config.yaml
num_hidden_layers: 9
hidden_size: 128
num_attention_heads: 4
num_key_value_heads: 4
head_dim: 32
intermediate_size: 512
vocab_size: 1148
hidden_act: "tanh_gelu"
norm: "layernorm"
norm_place: "pre"
norm_eps: 1e-06
positions: "learned"
qk_norm: false
attn_scale: 0.177
bias: "qkv"
tie_word_embeddings: false
parallel_block: false
init: "trunc"
init_std_qkv: 0.0442
init_std_o: 0.0104
init_std_up: 0.0442
init_std_down: 0.0104
optimizer: "adamw"
learning_rate: 0.00171
beta1: 0.95
beta2: 0.99
weight_decay: 0.093
lr_head: 0.00597
warmup_steps: 582
schedule: "wsd"
decay_fraction: 1.0
decay_shape: "linear"
final_lr_fraction: 0.1
batch_tokens: 8192
max_seq_len: 128
doc_mask: true
train_tokens: 92960000
max_steps: 11348
dataset: "wikipedia_en"
Each number is 128 + 32 x the weight over the matrix's rms, rounded and kept within 0 to 255. Layers, rows and columns count from 0.

# layer 2 MLP up, 512x128, rms 0.0951, rows 471-483, columns 0-127
[[ 96 130 140 123 103 141 136  94 150 167 166 128  46 115 126  95 118  94  80 148 171  96 159 122 170  96 138 181 136 107 111 114 139 159 139 131 130 112 136 151  88 107 166  81 168 203 111 131 112 133 132 111 132 179 124 122 131 127 208 117 186 109 160  93 179 137 158 185 161 126 147  95 156 148 148 121 164  80 117 119 118 117 118 117 158 121 180 125  98 144 129 119  90 140  86  63 153 138  88  90 147 164  86  40  79 145 161 122 148 156  96 117  63 122 165  63 130 136 114 112 114 167  83 175  72 202 117  98]
 [ 45 143  58 143 155 153 167 127 192 131 107  94 134  55 174  86  82 113 148  99 123 127  69 103 144 194 123 101 124 150 125 120 131 162 157 139 122 139  92  54 115 112 138 131 183 136 129 135 128  68  96 142 194 138 175 146  64 170 105 100 148 143 172 152 112 113 132 142  91 110 170 110 188 118 131 137  98 119 135 132 103 144 122 162 116 156 113 159 150 115 134 156  54 162 150  80 116 149 126 154  68 115 153 153 136 107 113 141 139  80 142 138 135  70 120 106 129 157 153 109 117 143  58 108  95 107 115 161]
 [130 130 119  97  87 180 134 191 199 139 151  88 102  89 207 118  53 139 104 148  82  97 125 132 107 122  89 108 156 167 199 188 142 141 129 169 128 104  93 126 101 168  64 118  87 116 173  80  99 122 119 122  99 111 175  89 133  87 149 124  68  93 175 151 169 173 146 118 147 109 179  42  78  86 195  78 145  40 143 181 136 140  87 130 115 168 110 150 136 189 148 136 120  91  64 122 119  95 111 165 110 135 115 128 126 146  93 101  94 148 124 108 148 109 120 185 154 133 116 134 166 141 129 139 115 154 211 167]
 [ 73 165  80 105 110 132 163 134 157 167 130 134  93 122 139 127 140 152 113 142 121 119 119 103  65 132 137 134 159 111 134 175 148 126 113 136 157 105 116 106 167 150 119 132 106 141 119  69 106 117 115 133 122 156 139  94 106 152 175 111 153 119 121 153 104 106 155 149  74 110  98  98 125 188 153  93 154 126 133 120 184 125 146 122 175 132 105 143 160 152 100 150 126 162 111 153 113  83 120 115  77 151  94  74  97 171 105 130 161 138 144 101 133 105 174 171 139 140 104 131 106  99  71 131  84 149 190 134]
 [124 166  95 144 112 141 125  82 150 139 170 141  87 109 155 118 123 114 134 139  94  60  90  94 116 125 137 118 174 103 122 165 120 139 151 155 106  94 133  85 101 125 188 129 151 135  99 109  96  94 104 154 139 130 126  91 155 142 128 134 132 160 143 119 146 162 135 181  88 109  99  75 143 157 179  77 105 133  98  93 143 174 136 125 123 133 129 159 108 116  63 157  85 151 107 107 107 126 185 134 111 158 118 146  91 165 138 136 154 117 150  86 191  84 131 122 135 175 154  82 118 145  76  93 117 165 124 170]
 [109 160  83  93 118 118 190 105 158 139 160 140 149  93 138  85 106 103 120 167 106 113 149  97 124 115 120 151 189 134 108 124 153 113 141 146 136 128 118 143 158  92 142  95 164 156 166 123 128 113  99 122 135 108 132 120 127 115 129 156 129 127 166 114 112 145 133 134  57 105 103  82 131 151 177 116 112 155 120  95 112 160 125 145 127 123 105 165 149 146 121 157 128  99 170 158 168 103  76 136 101  97 130  67 102  96 139 125 150 122 142 144 151  95 118 154 135 147 144 142  82  98  66 120 109 134 126 123]
 [137 173 128  79 121 145 182  69 165 135 166 138  64 109 159  86 111 146  90 190 152 121  62 109  84 107 101  77 175  57 122 147 173 122 209 186  82  74  80  97 207 115 113  95 125 106 114 103 131 112 139 130 130 108 113 154  96 163 138 181  68 173 160 130 186 121 114  96 131  84  70 125 156 120 182 127 133 105 120 166 136 165 175 191  90 183  69 219 168 154  81 136 100 119 130  88  65 109 162 172 150 114  98 115 107 153 111  67 112 179 143  83 126 106  71 159 156  82 111  96 119 150 121 134 137 152 171  75]
 [143 155 112 139 108 185 147  90 167 173 163 169  71 130  92  89 138 100 152 170  67  66  84 121 138 121 163 110 147 160 144 135 156  80 176 119  95 150 169  65 167 152 101 130 173 158 158 124 181 102 108 153 168 179 143  72  98 185 140 116 133 121  96 123 109 191  94 108  82  58 121 139 129 112 138 123 103 146 156 155 167 187 171 178 156 142 108 162 140 138  65 134 100 164 142 133 122  38 165  74  69 155  78  77   8 147 137 112 128  95  92 132 180  97 172 135 163  98 139 159 147  59 105 140  98 104 143 137]
 [111 159 154 118 159 136 145  97 159 156 160 165  95  84 196 150 192  80  97 146  89  86 120 115 139  69 140 155 140 126 101 163 149  97 149 149 147 173  76  78 156 150  73 147 147 172  83  64  97 161 130 138 116 226 128 102 128 182 130 158 112 105 124  77 100 122 112  93 117 137 130 124 104 157 144  89 118 163 155 164 123 142 104  90 114 144 100 125  90 179  86 142  30 153 108 144 180  63 106  99 123 153 103  82  56 178 141 131 135  87  95  93  34 146 135  82 145 132 123 157 135 111 104 156  72 149 129 124]
 [111 164  73 129 131 124 141 128 132 137 129 129 113 133 136 107 143 162  97 155 108 112 138  86 115 152 123 137 161 141 100 124 153 120 186 140 152 113 113 133  87 118 188 112 149 152 163  85 108 127 118 137 171 145 130  98 110 134 163 138 132  92 105 116 135 120 116  99 150 135 140 113 147 168 149  97 180 167 113 138 115 138  89 151 112 122 122 175 173 119  86 166 117 134 147 122 164  81 101 102 126 151 132  77 109 110  92 145 120  96 140 138 122  74 140 122 169  75 111 113  93 168 110 113  93 122 141 101]
 [161 195 129 126 166 127 115 179 141 145 109 137 116 133 101 104  87 113  90 171 133 106 128 100 108 157 124 110 156  71 161 150 168 158 157 142  87  93 152 117 124 128 125 108  84 121 152 130  85 108 148 128 104 176 163  77 134 151 125 130 154 131 120 126  94 162  98 147 123 104  89  98  94 100 148  98 115 123 156 117 107 157 110 130 150 160  94 141 165 138 111 123 128 117 153 125 119  67 110 176 102 127 118 121 105 158 113 128 150  97 166  84 109 100 137 116  95  98 162 125  87 159 147 117 150 155 155 157]
 [129 148  68 123 179 108 152 150 146 154 125 168 165 128 112 139  96 146 110 151 118  77 160  82 125 159 155  98 165 131 139 123 167 157 136 116 120 105 118  82 135  73 130  49 135 131 162  78 107 131 148 158 124 131 113  84 139 140 100 118 137 132  87 158 105 152 117 139 115  94 121 103 160 173 126 131 116 116 142 139 125 114 124 158 126 147 100 145 143  99 118 116 135 103 181 155 123  28 121 146 114  91  77 116 120 147 122 114 133  98 147 106  98 145 126 129 140 124 122 154  85 160 161 114 137 160 117 110]
 [121 186 130 159 118 119 157 145 120 140 147  91 165 100 131 162 183 155 133 193 161 114  93 115  85 103  99 218 162 100 165 126 164  87 141 109 117 174 107 126  93 108  84 103 190 124 154 133 113 144 154  64 168 135 163  75 106  90 193 142 138  61 109  98 178 125 165 162 118 151 139 121 107  79 163 137 109 139 138 126 155 151 156 152 122 100 103 146 105 100  80 147  75  94  66 130 160 101 124 111  65 143 121 126  50  99 157 147 141 136  49 170 100 103 184 105 138 118 140 163 163 131  92  81 137 100 122 151]]
# layer 2 MLP down (transposed), 512x128, rms 0.0798, rows 471-482, columns 0-127
[[112 130 169 123 102 171 124 147  93 110 124 173 168 103 133 131 127 128 115 147 145 125 128 188 156  93 116 119 133 145  58 155 140 121 130  88 121  92 174 159  83 164  99 144 150 114 201 143 118 128   8 159 121 109 173 134 136 174  93 134 174 130 157 149  48  94 139 155  81 128 204 143  84 145 110 110 153 167 112  51 162  71 141 154 109 125 132 111 197 118 187 135 158  69  91 172  96  92 105 103 116  53 170 126 111 135 177 128 140  77  90 173 151 152 106 131  83 102 197  75 150 138 165  66  85 131 100  90]
 [148 148 133 119  78 154 117 180 136 123 165  46  47 135 186 173 156 146 154 184 138 122 108 122 123  93 116 127 215 110 139 122 130 113 115 152  48 117 139  67 153 155 145 105 140  73 125 117 138 124 134 125  78 136  94 107 176 174 159 145 144  93 132 188 148 176 182 153 141 154 127 128 149 158 172 157 127 130  91 148 150 111 108  78 149 135 163 137  79 101  95 125 109  87 104 165 136 106 106  92 109 166 154 143  90 132 119 150 141 149 100 117 115  92 103  56  95 110 160 128 109  92 170 105 153 122 118 114]
 [168 100 127 105 124 119 111  89  36 148 103 116 187 129  62 113 176 164  86 129  92 136 170  79 162 136 179 143  67 208 136 123 115 130 150  50 116 100 123 142  81 132 121 129 170 169 150 164 140 117  99 129  77 125 165 113 155 109 104 191  98 177 105  85  91 140 109 142 107 167  75 115 127 147 129 131 161 165  98 147 106 103 138  96 206 157  66 117  66 113  85 142  70 131 144 119 198 135 144 141 145 130 151  56 126  70 169  92 189 136  87 135 186 173  99 125 127 129 161 128 164 178 127 119 175 101 179  70]
 [ 92 125 100 134  64 147 166 115 147 164 176 113  96 133 129 137 121  90 159 147 104  98 118  87 148 148 126  99 182 129 126 155 142 118 124 155 167 107 130 170 216 136  51  81 148 167 117 101 161  75 115 147 112 156 123  98 111 127 173 120 127 150 137 124  92 177 129 136  81 135 103 102 142 133 153  82 110 129 112 113 121 145  94 163 145 121 145 180 106 114 111 157  74 160 104 123 134 107 138 111 102 141 134 119  86 136 155 126 119 135  92 139 157  65 200 171 181 130 118 144  74  81  75 159  61 178 167 132]
 [146 179 119 194 163 120 147  92 120 125 154 160  80 108 147 100 116 126 103 130 113  95 133  76 130  60 156  76 207 127 112  85 205 122 129 185 120  95 172 109 101 147 125 125  90 140 148  36 146  98 108 104 128 143 103 111 142 103 133 187  96 152 112 183 150 167 168 102 158 107 150 101 163 123 171  59  92 172 113 146 152 161 132 157 115  97 104 198 175 138 112 175  55 185 119 113 122  60 186 138  96 147 108 126 121 144 117  69  39 133  55  94 169  68 115 213 154 113  98 133  76 134 117 117 122 119 141 164]
 [ 83 133 128 122  87 136 182 128 128 160 123 113 105  99 137 148 125 106 109 157  96 130 141 118 157 151 121  84 156 138 138 138 185 109 143 118 112 110 144 143 169  96 125 109 180 131 151 118 113  99 108 135 158 153 130  97 135  77 175 166 102 169  61 192 150 164 146 126  75 125 112  89 152 144 172  82 137 145  95 114 144 134 147 160 117 147 150 102 105 157 140 182 112 168 105 137 157  97 113 109  92 135 111  94  83 120  84  72 134 140 131  84 193  86 163 190 149  98 107 114 105 104  96 117 101 150 115 135]
 [170 158  84 103 112 115 141 137  75 135 136 111 127 180 197 104 148 135 151 121 134 165 107  51  79 144 217  92 146  62 129 127  57 125 152 111 110  58 103 126 125 154  87 144  72 124 130  97 174 127 167 175 116 195 163  92 149  55 119  98 104 124  87 116 176 125 128 190 140 152  78 160 161 117  82 164   8 171  81 173 157  71  70  76 149 153  71  85 109 122 182 195 100 168 107 157 178 193 161 206 125 162  73 133 126 117 163 121 134  68  90 150  47 183 135 129 167 110 102 111 109 128 122  95 168 202 144 165]
 [204 131 122 167 194  77 159  96 210 219 175  81 106 127 178 119 174 152 127 133  67 143  53 143 216  66 153 186 149 152  83  90 111  83 141 109  76 157 103  95 145 140  81 110 126 175 154 124 173 165  77 163  73 204  96 177  49  97 103 102 101 145  40 128  28 187 135 129  84 172 130 207 157 123 160  94 192 167 153 139 118  36 112 118 194 171   0 145  76 115 138 108 120 162 168 140 114  67  83 119  76 110 122 105  76 161  42 146  81 128  96 174 230 104 130  85  93 164 129  94 222  99 117 111 154 146 141 121]
 [154 136 169 103 107  81  34 122 100 137 110  82 133 162  66 104 111  88 152 121 164  63 138 181 126  80 217  92 165 149 144  94 153 124  72 173 126 147 154  91  76  81 106 160 139 119 150 115 129 130 130 185  95 154 138 126 139 142 120 179 128 191 159 109 119 135 103 129 174 238 156 127 148  81 115 160 161 147 103 128  30  82 104 109 110 160 149 119 125  89 103 126  94 163 162 122  45 137 188 131 136 183 170 184 109  86 141 111  95 162 145 158  77 144 117 156 101 126 194  93 142 170  97 119  98 156 140 117]
 [ 57 145  86 107 122 122 177 106 170 194 119 103  88 117 187 148 120 157 125 185 116 106 151  83 144 124 125 110 198 137 118  97 138 148 190 122 166 112 120 171 127 111 116  91 141 190 140  92 154  89 114 135 163 128 103  98  92 163 174 163 101 150  81 164 121 198 139 107 108 130 127  83 123 173 166  65 156 167 119 143 150 165 116 150 111 152 132 139  98 122 141 200 123 158 128 143 106  77 125  99 104 139  86 104  89 146  86 117  68 125  62 119 157  75 136 144 166  73 109  97  88 124 114 106 101 146 163 115]
 [142  99 132 104 182 147 138 143  81 116  90 102 124 135 130 129 148 102 148 123 156 141 135 138 170  96 119 128 108 144 113 175 153  90 124 150 162 122 132 160  96 147  85 145 159  97 136 144 165 132 138 113 131 140 128 131 136  89 140 104 116 132 126 123 151 128 125 138 128  93 135 167 130 161 136 134 153 132 122 165 124 117 138  78 121 114 112  89 108 118 137 130 128 134  58 117 143 159 120 115 121 140 125 128 147 104 114 130  97 110 129 124 113  95 125 133 124  83 106 113 145 113 198 125 128 120 110 117]
 [137 109 145 104 230 135 123 123 113 158 122 107 141 145 121 123 137 115 138  98 100 163 112 152 154  89 132 167  81 108 128 139 125 104 115 127 138 132 123 153  91 189 111 164 137  83 138 156 146 120 133  93 103 132 115 163 144 116 122 118 137 143 132 121 170  85 111 109 133 101 159 160 126 132  60 141 137 145  91 149 130 111 147  99 110 154 129 114  93  69 144 108 132 131  84 125 142 181 120 113 145 170 141 136 129 111 130 143 153 155 152 154  78 137  99 127 127 106 129  91 169  95 132 122 141  97 112 116]]